python train.py --hidden_size=128 --beta1=0.95 --beta2=0.99
Each number is 128 + 32 x the weight over its row's rms, rounded and kept within 0 to 255. Layers, rows and columns count from 0. The size above them is the row's rms in percent of the matrix's.

# layer 4 attention value, 32x128, rms 0.0895, rows 29-31, columns 64-127
size [122 120  98]
[[ 94 128 134 138 132  93  56  98 141 108 190 145  94 119 195 118 177 194 146  87  88 176 107 157 107  91 104 139  82  94 163 192  93 125 139 186 136 132  86 115 193 153 133 125 113 150 170 135 133 141 152 106 149 113  95  91 105  80 175 110 127 165  98 167]
 [135 142 171 139 142 135 114 143 138  82 162 139 144  83 112 127 142  97 148 124 117  95  86 166 136 115  81 129 191 130  87 115 139 129 101 142 116 109  77  97 141 115 106 246 129 208 130 218 180 127 166 154 131 128 126  91 156  78 187  78 131 181 119 143]
 [ 96 194 178 100 111  81 111 179  68 128  80 121 140 186 177 139 103 152 129 141  86 111 125 155  94 109 131 162 157 112 155 150 151 177  96 191 123 140 148 129  71 148 118  75 126 114 127 139 126 137 102 148 130 141  91  98 126 135  69 117 135 160 174 147]]
# layer 4 attention output (transposed), 128x128, rms 0.0944, rows 29-31,61-63,93-95,125-127, columns 64-127
size [102 113  86 129 126 114  86  87  85 113 113 103]
[[109 134 133 120 132 122 135 109  88 135 150 126 136  98 100  90 139 131  98 124 158 132  97 133 107 110 137 128  78 134 156 164  63 134 141 150 141 220 165 194 172 158 116 175 127 187  90  88 177  95 138 162 171 109  82 119 107  82 181 133 169 132 146 162]
 [165 104  92  75 101 112 136 158 156 192 133 109 155 139 144 120 103  96 141 136 135  98 118 134 112 163  81 125 141  74 107 140 112 135 123  98 145  78 134 213 113 142 136 160 148 124 121 132 159 146  80 151  84 139 102 139  99 123 152  68 148 117 151 115]
 [ 89 127 127 128 164 126 131  86  84 126 161 118 154 102 165 103 170 116 131 134 144  89 142 124  97 134 101 177 101 121 174 101  69  63 175 185 173 198 163  72 168 144  86 145 130 122 107  75 175 116 152 153 184 193  99 114 138 143 158  90 189 173  89 115]
 [123  99 123 105 131  98  78  82 104 142 106 107 118 144 127 101 206 110 136 137 128 136 133 113 128 167 155  78 139  89 173 155  76 124 117 137 185 136 199 204 164 154 147 162 132 122  89  96 143  78 136 171 181 113 118  64 146  93 121 174 195 148 124 128]
 [143  91  89 123 117  57 131 125 175 154 141 134 131 157 110 144 145  98 154  73 126 132 105 156  80 168  81 127 134 114 117 121 111 148 115 155 144  73 133 255 166 155 117 179 122 147  56 157 142  90  92 108 138 151 128 141 148 133  89 109 118 141 105 139]
 [165 116 146 145 130 123 123 124 116 146 141 120 126 178 185 106 146 166 132 141 144 154 131 111 125 160 151 110  72 163 102 145 176 116 147 219 125 179  72 102 113 113 131 143 130  97  98 134  62 138  98 180 144 174 103  89 145  94  97  77 215 104  77 135]
 [131 116 119 128 102 130 140 122  49  90 125  76 144  78 115 123  77  98  93 136 136 129 142 127 135 164 105 127 100 111 155 109 125 113 157  26 166 135 203 243 141 158 136 143 148 114  87  57 196 135 127 151 175 149 129 116 116 112 128 148 110 153 173 113]
 [121 137 123 132 107 142 145 157 112 162  68  58 107 117 145 139 110  82 127 109 143  87  97  92 121 141  69 112 139 124 176 137 103 123 142  86 151 117 158 244 128 180 184 124 140 100 136 103 173  76 131 116 100 131 117 155 142 133 113 117 144 153 136 125]
 [134 116 157 109 126 148 192  90  92 104 147 107 144  94 129 140 168 107 129 120 189  48 136 118 167 149  65 130 126  96 170 123 150 112 190 158 210 160 144  80 154 135  99 139 128 111  94  68 166  92 196 125 149 142 140 113 136 121 184 111 183  86  60  86]
 [135 119 101 100 102 109 109  86 114 133 108 104 126 160 119 127 176 119 146 129 154 153 127 100 153 148 157 106 132 109 169 142  58  93 117 123 181 154 234 185 168 104 133 170 121 124  94 119 116  86 118 179 185 115 129  77 172  76 129 180 185 166 120 119]
 [129 105  93 123  92  99 123 129 188 202 127 125 143 182 119 145 124  93 131  92 121 148  93 145  77 175  75 125 147 112 117 126  95 152  98 157 113  90 145 221 165 123 113 142 125 135  71 174 148 115 104 140 125 101 143 164 148 134 108 102 180 146 109 150]
 [139 114 134 140 131 150 129  81 136 203 145 112 118 144 187 108 149 175 133 138 142 117 151 104 116 162 149 114  98 170  98 151 163 123 114 223 141 176  57 116  69 116 128 142 122 133  74 139  63 148 109 167 106 142 109  70 159 108 124  48 224 102  70 149]]
# layer 4 MLP gate, 320x128, rms 0.109, rows 0-1, columns 64-127
size [103  92]
[[134 129 139 108 117 164 130 134 126  69 131 148 189 123 163 120 122 141 111  73 101 157 186 137 119 151 122 221 117 159 130 159 148 124 135 112 125 145  76 112 100 135 143 183 125 114  61  83 211 162 173 132  88  49 148 149 138 114 126 122 121  91  84 128]
 [131 126 131  89 140  85 181 133 132  90 101 121 210 192 110 162 123  49 129 158 123 177  76 105 140 118  98 156  87 155 131 133 145 141 160 105 157 122 110 129  98 153 125 173 162 184 113  90 153 115 123 117 129  97 168 214  97 190  87 238 124 112  70  91]]
# layer 4 MLP up, 320x128, rms 0.0968, rows 0-1, columns 64-127
size [106  97]
[[ 91  96 101 155  98 166  99 154 155 145 103 180  97  79 110 131 144 109 103 141 177 145  96  48 122  84 134  93 138 126 150 132 170 117  78 120 116 118 162 112 146  20 151 151 120 199 146 133  78 129 203  69 188 177 145 110 128 156 152 162 104 161 154 127]
 [107 127 114  88 135  38 134 156  75 187 164 134 103 142  72 137 125 115 156 125 152 124 137 103 111 149  86 152  82  85 108 143 164 112 195 122 120 134 124 127 126 143 158 119 133 116 183 130 139  88  86 144 133 132  81 154  52  69 114 154 138 159 125 104]]
# layer 4 MLP down (transposed), 320x128, rms 0.0952, rows 0-1, columns 64-127
size [101  94]
[[149 103 211 113  96 136 175  98 153 132 166 103 129 120  94 146 153  94 162 109 123 120 122 116  67  97 221 125 106 185  66 144 125  77 106 135  98  99 170 142  75 155  83 161 116 134 130 117 120  76 132  89 101 119 136 121 155 142 139 163  73 113 163 115]
 [130 138 176 121 136 102 162 121 171  74 199 122 180 133 201 171 135 116 124 164  98 168 140  94  92  99 192 105 160 162  96 160  70  95 102 102 136 118 114 179 104 128 132 178 142 110  89 124 149  95 108  72 133  76 161 149 171 137 138 132  71 125  91 109]]